{
  "n_layer": 16,
  "n_kv_head": 2,
  "vocab_size": 2009,
  "tie_embeddings": false,
  "extras": ["local attention windows", "shifted keys", "gated attention", "capped logits"],
  "weight_decay": 0.039,
  "batch_tokens": [8192, 16384]
}
Each number is 128 + 24 x the weight over its row's rms, rounded and kept within 0 to 255. Layers, rows and columns count from 0. Numbers have three digits each. The size before them is the row's rms in percent of the matrix's.

# layer 9 MLP up, 512x128, rms 0.183, rows 129-178, columns 64-127
027:129100134151109113112176140116097143122124155159115123158153085158175156166072092125138139190126143108118163143181093158117112128128144116146120099103168104146154150134119127111150134107122107
130:114132143132149128137164111136071139148153167117097152126112134105168139180124132121155167183109126160148127165167142108145107175143125141172128133144114103099135129120112108160116104122139094
030:119131124141087153125121121114082145110148165110093108129144117137155125123074126150115139181098129117144156118173108128170104180160185085157124098114156095118086140135126127129159137085126105
030:146117111147128109114151142134111159079140151108090127139161092140124124162080092136100148148139144098126144153136106153141105152138170102161138096091152098112105167101087136120145126093128085
108:092166060125107094113130116132128109132105162125151114120108115158099146101121141100119112127140137086143139132175086154115113128155175134103128126137160124092164133130116153083126105133131156
036:112217134143127132129114138117097135128143148154112129142163085174154164149110129133134152152117142075142147156146128162126101159127178109149152088113147129123127153128122133105125113111121122
125:125142126126121078159118110117172109155119172088141113126091111130121115144098115123136129124126111140120141146174116154154088140122139139104130092156164099094123129115100131103139126096125102
026:131124126168128122122161119142139145099169168132096112123130112147154119122151110152150189161103166141146149123120080159136074153161149124141174093127133091146138170109117111108149134092092122
110:144099124115158112134105137133119160176118127121130125102125130141098084137121123125090120137096135121094140130170114099133119134135158117159166152103108126115124147130127131118128125129148127
102:152161105123102190138108130115139132103162127079094088112107107120111169119128112121152143111105159095147132195098107149117110125161148143137149122121133143083120098096104126129136121141113141
128:177110126164110138121174140158105128093133109161060113159108153149137121137147151105087128186155121090092125083128113141144126142146138073146116081122142130109120188134117090140142123117129155
111:119145060157128148111133131122145157120128105111089156156139127133129103157110157107154148152150117171120111113095143139092084138135182119104144151106081115126099121144131130081172142112117133
124:093137129103128102094168109166091119130146147154080114174151135129138127128121090146146179111135149113105149139146121122126107156120106122111127154156150129117140122103069084087135105161142120
034:127142128125104113130146136153111145094255129115096107155123125118122114121102123122114170136148153108140156132130113114154123155110143107172142123106145127127149151117149113112129139123105125
133:122116145158110179074137167118075133128127130109152137167148058170154113120122134162123137135096112100114106127096150153124118155149127091140126135134157142121120097119108132151131155153110089
130:100157115184145156126139206112120134114122133125105148144136125154122079107085143119166179110129123108153144152147146144142123128103119095127181118140121088111113113163117116088135132113108118
113:162153115110137136116180176091167145147100139147146136134127131136132145107098136115122142112164163124157115107169136136133127099155136144113127075115128140120141136100122138099130165134146094
110:079102136072099150115114152126152108102133152125091105206173127084129150148130124107154148122156135137132136114121126148169093129136136096125156085078105141104102156124104141134159110123147155
030:161137134108127098142162121131091142103141148119092128141139088118155142110132108165118138164109131144128148167147089138160083175128150088166145086092148100125126164099134114113149119114129116
120:145142111160051083126137139137160110134143137077122158104103126108165145076121093151134129107102166113152140150139139140109163132148146127140118151114148122116172146134158153151138144120141099
046:086119089106169160100117117114095150086107154110084119147168105141125143105101115123121121138087134101122113115139126134141147175160175104136108101101139119153110107146114114129112145112149153
116:161117107160112123119143109100093113098120118130140152120178154130144142158139136105116117151102147095178137178168113117124130177101126176131114130109163112148166106098160154147141138133116132
122:101115085121113067131124092089132110091098145170080146138098106116140110130092111169146135118074115163155134163148113169151139148126153133175147142089178116133131152090159103117109118135118127
063:139120134137150113144116148114133126146176164122072144152130061123159110133148136110149140137114106125120108139130131110125153145189150082108153084142136101139157166123130158130110129127163139
134:161125142075148125105118132152158143102122174112119082140140113148155134109123157098159132103138127102120130144141140152126132127124128103119168076133148139142111150137110170095128091130131120
123:139169098111136133139098121104099150153161129128139077095170137117106124104116139108126146104138128095124139123122086157131126121161145101122127040141145131079119107168141135126115148105140145
111:081099127171100126141189123137132108104123158108099116120112111154127128131112108096110169165078115156143150180103137134135070157141160106149141107174161144132148187130124084124130156126128133
122:141130152169144131136127127111114141133112188087064167124153139138131117162104166168114131160129148143156127080101112144133132135115119100136124087178136128128131095108123120087134132150103164
104:157102139101143098089125163154139143120133118160104121125142126077132167106112131159119157124113160123136136157128150150127133162086123117128153136072160131154119121109130122137114132135138124
131:161147139124118188126129146150133148089109131134096119181147125145146151134131168121127113103124132113101122136146105129136127159132149157182087103141104118055139124104146108143159103146104134
107:106136112127100124154109123107122147104096120132127120130123127097188087140114160107154110099155120115122127136091086132147104153148146097162112128122161152119086118113152151133136099146150105
105:132142148147112085159144086159132091124165121184154133138097085164129162115076125195120118107093136127158140149112127138079114122197126123153114112143145146107130102107104124100117092147104138
122:162097147120159123144148153144141091095172170107137140127099083114098141113132120137123110162088117098150148107122106154086102125090158106119129129109152134144134131138075109107172104156130116
099:149148120138156138102124114095113090115117199113144116135189102094125138100135138131148171135160114124109171142131134145171137112093141074167133127151094090110110111107133140088157128156123138
113:142178113127108150113114180102110142138133139118122122150177147118173160161145105133095154130125140121140117148174153123138093159165130174143145128121107098138105078143117112123180142132153087
109:107128126117104149133152143108089096135149140136099126104170142146123146129171140147091109110088109089086139134135144105114160122135129098137149129096126096115144136093113157130088142141172138
124:150158132114085101101155157106141095145124137117119145117115122080180160113104138123114119133130116106154161113146133172120159123137157118129123125124145140154113140144135120155187149112100108
020:125126137151126138108147158076108129104172180124103122163134131135148077135108144124133136139112123125103158139115103155142120150137193086166159120091137101103156139134090146113124132093110124
029:120122099177105140120158156158092151110167148107110101146160115132159128169099106163115145168095124132140147146158119131137108159158141142172151100129138079130149144095132139110169118087119134
116:137122124129094128110147158114101154140131167096097156115176093091177129106118123114114100133141098124136118101138128111151149151107161109128115128130171143136117149134139164123152148147113105
030:115150150161092129112143156117112145093146132161108112134162115129126123129076118118130135167130104110140128131146116144118146153151167139157124107133126120150148112121113162130156114094109109
105:133154103100140144148138148159095151090140161077117136137125160160087162115126131129152149118109128118089129168178103167100137110111163117156100107053146155097181118128131110140165134131157107
123:088133135093129153124100135150137158131103140155138195094136109140142105152090148140154174124089119100132120149115113187163121133126155087134117098155126087107132116065124146114090134145134107
112:091147120163111124130194128108126111064177138153132113125130116139155167145117088137150120153110174101107138135118142136136119107208124125146145128086138131122111112122155115094125160124117150
111:123136159184153169133135134156082106129138135133140138142180122107120097110082083133160096117129122106112123151140154124114107147161134119151138111090146129151111088124084136160089127110153121
024:131173145150117123112119110117100154089184173093093118121156101108130105144112074142138108146136143106142139143158137161147105152125159101157163115138159113133138168112131124088144134107113112
144:140129078140110090133139125154105148146191119128098089096169130105175125152125140151133133179085134145121133109131108105114121119128155143183151105125109124088139123079084122102103087124127088
112:151184110140092119130142133104129174151176135130078138139129082155126180139137144146178126170129119165108131130159132115091115121136126144154146094122173125106145168138118118111131139114148117
023:117100123188157124079146158114144130132171163132094112156117103153137141140090099129109128162112145098153119163160111138107123154144183109156133112151171091129147133113129139103111126127138095
126:125098152099138092114123113156088163112118141149113103121113135109096144139134110110108103118089149107145124114152139144131150170150136089123125150117130112129127184149137098070117112117131151
# layer 9 MLP down (transposed), 512x128, rms 0.36, rows 129-178, columns 64-127
086:126124132124131128129130125128137126135131128126131127126126127123131128124125131000130126130129129130127130123128130130126132122122124124129126131128131129131129128129127127136131131130129126
064:106119094207133170171113097105145119111145108137138136116096099096136108137142141115133114113134118149120112145143113151121110100131139136139123079136139129110098097152121061144108140149160110
011:149123118082139122140117145121180119104134150121149150137095105134142117139145094069127094155111154150102138101102156177110160147161144122122112128097147165136159154153168136129120134172110093
062:133128126123123125091131135130128108130120126121125124124129127125125123127132130119132128112125128135126133119125133123127139121050123117129120128126125131126130138123128133130126133123127129
055:116128116126161130117122133141071092151152106127126129156149146113133137106100093147161131131132134158104145140150140133128114113115134082151140163130122122115162109129152127125163093147101116
087:125124124123119130131126122127129131119136124129134121129130131000133128126124136127137130123129122123126130130127128132130128124032124132136129127135128122255129128134130131124126133179128135
061:167123112110173135156112126147143105166149090111118125164129121155136141103134118113092100106124128138089116121096115112102120125111113141148119122115074116104133123152048139138106164109119096
010:074112148124113156180116175154124187119131142113153091156140147101167145122134097140125122168113128137072112128114116067143119153121124083114150102138143106099089099154133166150109139106133106
052:148104126118093080130126118112136145146118122129082180100124119106122145126111156138135104149162157147131130100166135118146139150122147144146104119171126186162140098117102132101162113139120101
053:118087119135120125116141112150156120110098176149111102117119119072170079102121168165158149173109144130085142148115138098085116122139138101138130082140139148147125124108133125143169162137117093
059:128116132118117096138135170100118143130140105139153146141099128135130130089116099135124117099109137077137096111150142159127102127137144121136133129123114117157122098144137148147137102124114131
055:137172153136139119094108120115110143155115112129078154108097122109117127144107132131149147158167104117112106130094131099147173116151162154182132128131172150149090081118131093117134133094151124
059:132136113141111149162123105073144172088151137123141139142124147134114160119147112095189106107201136128129124145172128097138116136123104170108147119139125083157155089093118132114145130120167122
011:158129134162152109134053149133137125093124120150111111120100121125134126093150170149104101138158115134120099108106147120128150183132131149115194138123103137129133124139125148134091136143132151
072:133104112146171102127104132149101115083120106143108156117132143092077119114113096074118135134127128166105112134123155136152136144179179144139146118095122093113105092146129107102169115130126105
062:118102150134114161092146106158117130115121148197129105115140134098165131137119118128098128156117168131127135110131093096116122118130147121157100093173125127145135149105140137133125099121165131
054:149107149135113114109120125110138133126112106109115107123126126147096128130124110141137101145122116139112159164114129122143128157155148135128108167068158147166128138131148056131118081145115157
055:105154161149110126133097151125112121125118126108173116102113138097121101128150159143097085147132120121118102143156189104128162122178108102126106109135113133089127134136135135189135133139114091
037:130133137118146140141127121120144129118121135124123133130136132128136136116125125119140137118120129125111117123140122178119135130128136134130120124125133119122128129139147140131128134203128138
057:116126131119122131127153140123122170139130113161140135127142112137106171098119126154149091129147114112163147110140108131111089136107079101126120151128100090132114092099119129156120140118159098
205:128130131215131124128128129130110130128122126125125126129131128092128125128101128130128167132133128130131105173128126127129127132131129128103130130126129125121129128127124129135000132128157126
050:139104112106107105146122173122111112148151133151121123110122138101143108141116125138149121114114165138071137076151127135142123159108093111130111106111109119126104127144110106171135155153172117
058:112075134112133114084107120104097098141091132110106124138124098100152125127137135157148131111127146150124092119094096134117134109092109198132132146132139158109130161149139130134146087157108141
024:138153133109128154150112121130097132120142154121086101117166109120123130119092157093102156153116124113141095109157125088111127154147148121124192096120151168101152122140166140105147132110116173
060:147116118124127143151139107147122129118149136095170145095091138133131137157104170133157187154099159139120152134138139096126157148086134134117150151161156140169112118099135112089124100118099116
060:100144143137086130111116141117122099146161128129087133137134098083090087175130075154133149124131159094164121113111110159126117154134163105118158120111129143117153097142126119095087124108108116
053:106106128115094108108081116147152179131168143114156171099147160146127111151110171125116135125096126123160112138121139112120093153097122186144086157118106066119099128143132100137127113114130154
058:143141134141107146138112159115104120135094150136123132147093118134112137094158113135119169129103124152150165129135090091141144111082113110145137097144119138134099121124168161099085131104158144
044:073126156145101151144108088103108111116146137102141105157150094171136100186160136101149115139113161101110089090092122117139124130145147136153135091165138124079175122125136141129175144122107126
058:120154100103167134133108135128187122142145107116115089150107137141152146114129106087126153118130113093098109149161115107136113157113138140129142086141115157101141098152135111108140158122137141
054:161114173115171089090161103070119104119118151118128140114140113121119106113155146116136144164105077103163135127093162126139136135109107109125157102154163134122097145171174093133112162113192131
050:136128122126151137137110123159146167145123124102191134094148146129129135112084141133130097116170132149143111086149118146088097159128132180126123115131164109141108143163142130103103165096139127
056:138151148161159146164114132146102147121133162126164117093138171144164123128134133165132125116103122124164111148083119127135093142113112139110115109132135137123156099092147091096174118114113156
053:172138120112114119111138127105141155129120124158097123162174102146077114149141109176166116158094127109131133091145108128150110150147064159145117129145122144139130114089135138137139093117143125
055:095146107155129141127140081161140102123130136128148171156159096092185134123124128101142128162154161138124092143147153151126121143080130136094110134129115126128159105097126121186089135109097112
054:082129140133132109132122146151141107182141164116147122114127160108115133150119150091086127147141132175162135149151085141103141102118127109123110083147148138084122113133103131085141129108148177
058:112154108124132107152122169150133129140153183119137119097129114098142087139144118166173162081131115105139149137129153096146152123122135166092166133128131127131120124124129155141098161166118160
005:102149066132118095117129144153157132110120128124158128134128079114144143099115142155137098149106130144138136135116185090142145120074102081089109143129108133145114106149141153138122133128162115
012:086159149137114164156051182086148151120135087145121138133103081142118130113091123125131127124090118118098121117119121124111168138140140118112163100142142146113156096149104147107139141149141138
052:140124127112179139148104125156150125135156100156143083167098125119093118144138100155144151150130141077087129203127115170117103109125116166139158110110110119103118135092098127117110119126117120
012:088113142148141100119123122124121124131145116114110082098140153136127145093121116141125138150174124160099086088113149116114141097140101184125134134093113097111130104169172132140138130190113114
052:177115140094103164166139160154161086141114149133123122131099103122136127133157122148085111138149124132142139115107127124118103146120083128144170152155113096152120139129095104130087116154157146
063:094112090152146176170131126124100150114126096129136136141102112129131129108138132126109085087136126103165113122096112154130127133113128135150124131124145081074195103126169152141126119172130118
056:092143136166147121161061123120132104078128109145133149136114145098120123132090123127119122114151135152130108135116120091127115099148075088128140080122105136140123124177145119096123132144103158
052:100133131136129161103137116173147149114148109145099140085152150134124167155135130180143097113135125133141130152108139093100137100153144143112128102144134128149086153107175112114130183188181137
011:115094158114100158151138161129076139162123131096139176135080082131098121141153132177100099089103141159144150144114162109095140121103072150107173130100158101089121112118132124157075135147164160
063:122141131197119146106101138138182116157120075140131106087128139115106104139165170127105132157127096144149152197145111150120124080098178101113137136129149107121151093150156113127105123098122127
053:172126160145099183102131144133132143172148117110164107150114151151106104108099128129130139094153107169136117121161126099084103108132117117101135106173148117118157124103105128134129109119143125
068:127124130127130130135129126165127130123117125067124125131128127129130132000130128126132133125126126135126123127125129128001128130123125131127129126120121130126118128127129130129132130126125132
060:166107132149125159155102109162113126067097123127128100113111104102096144127133055114095143151154100145128116111127129104110138124133135152121102135135116092196052141120123121094110123155128066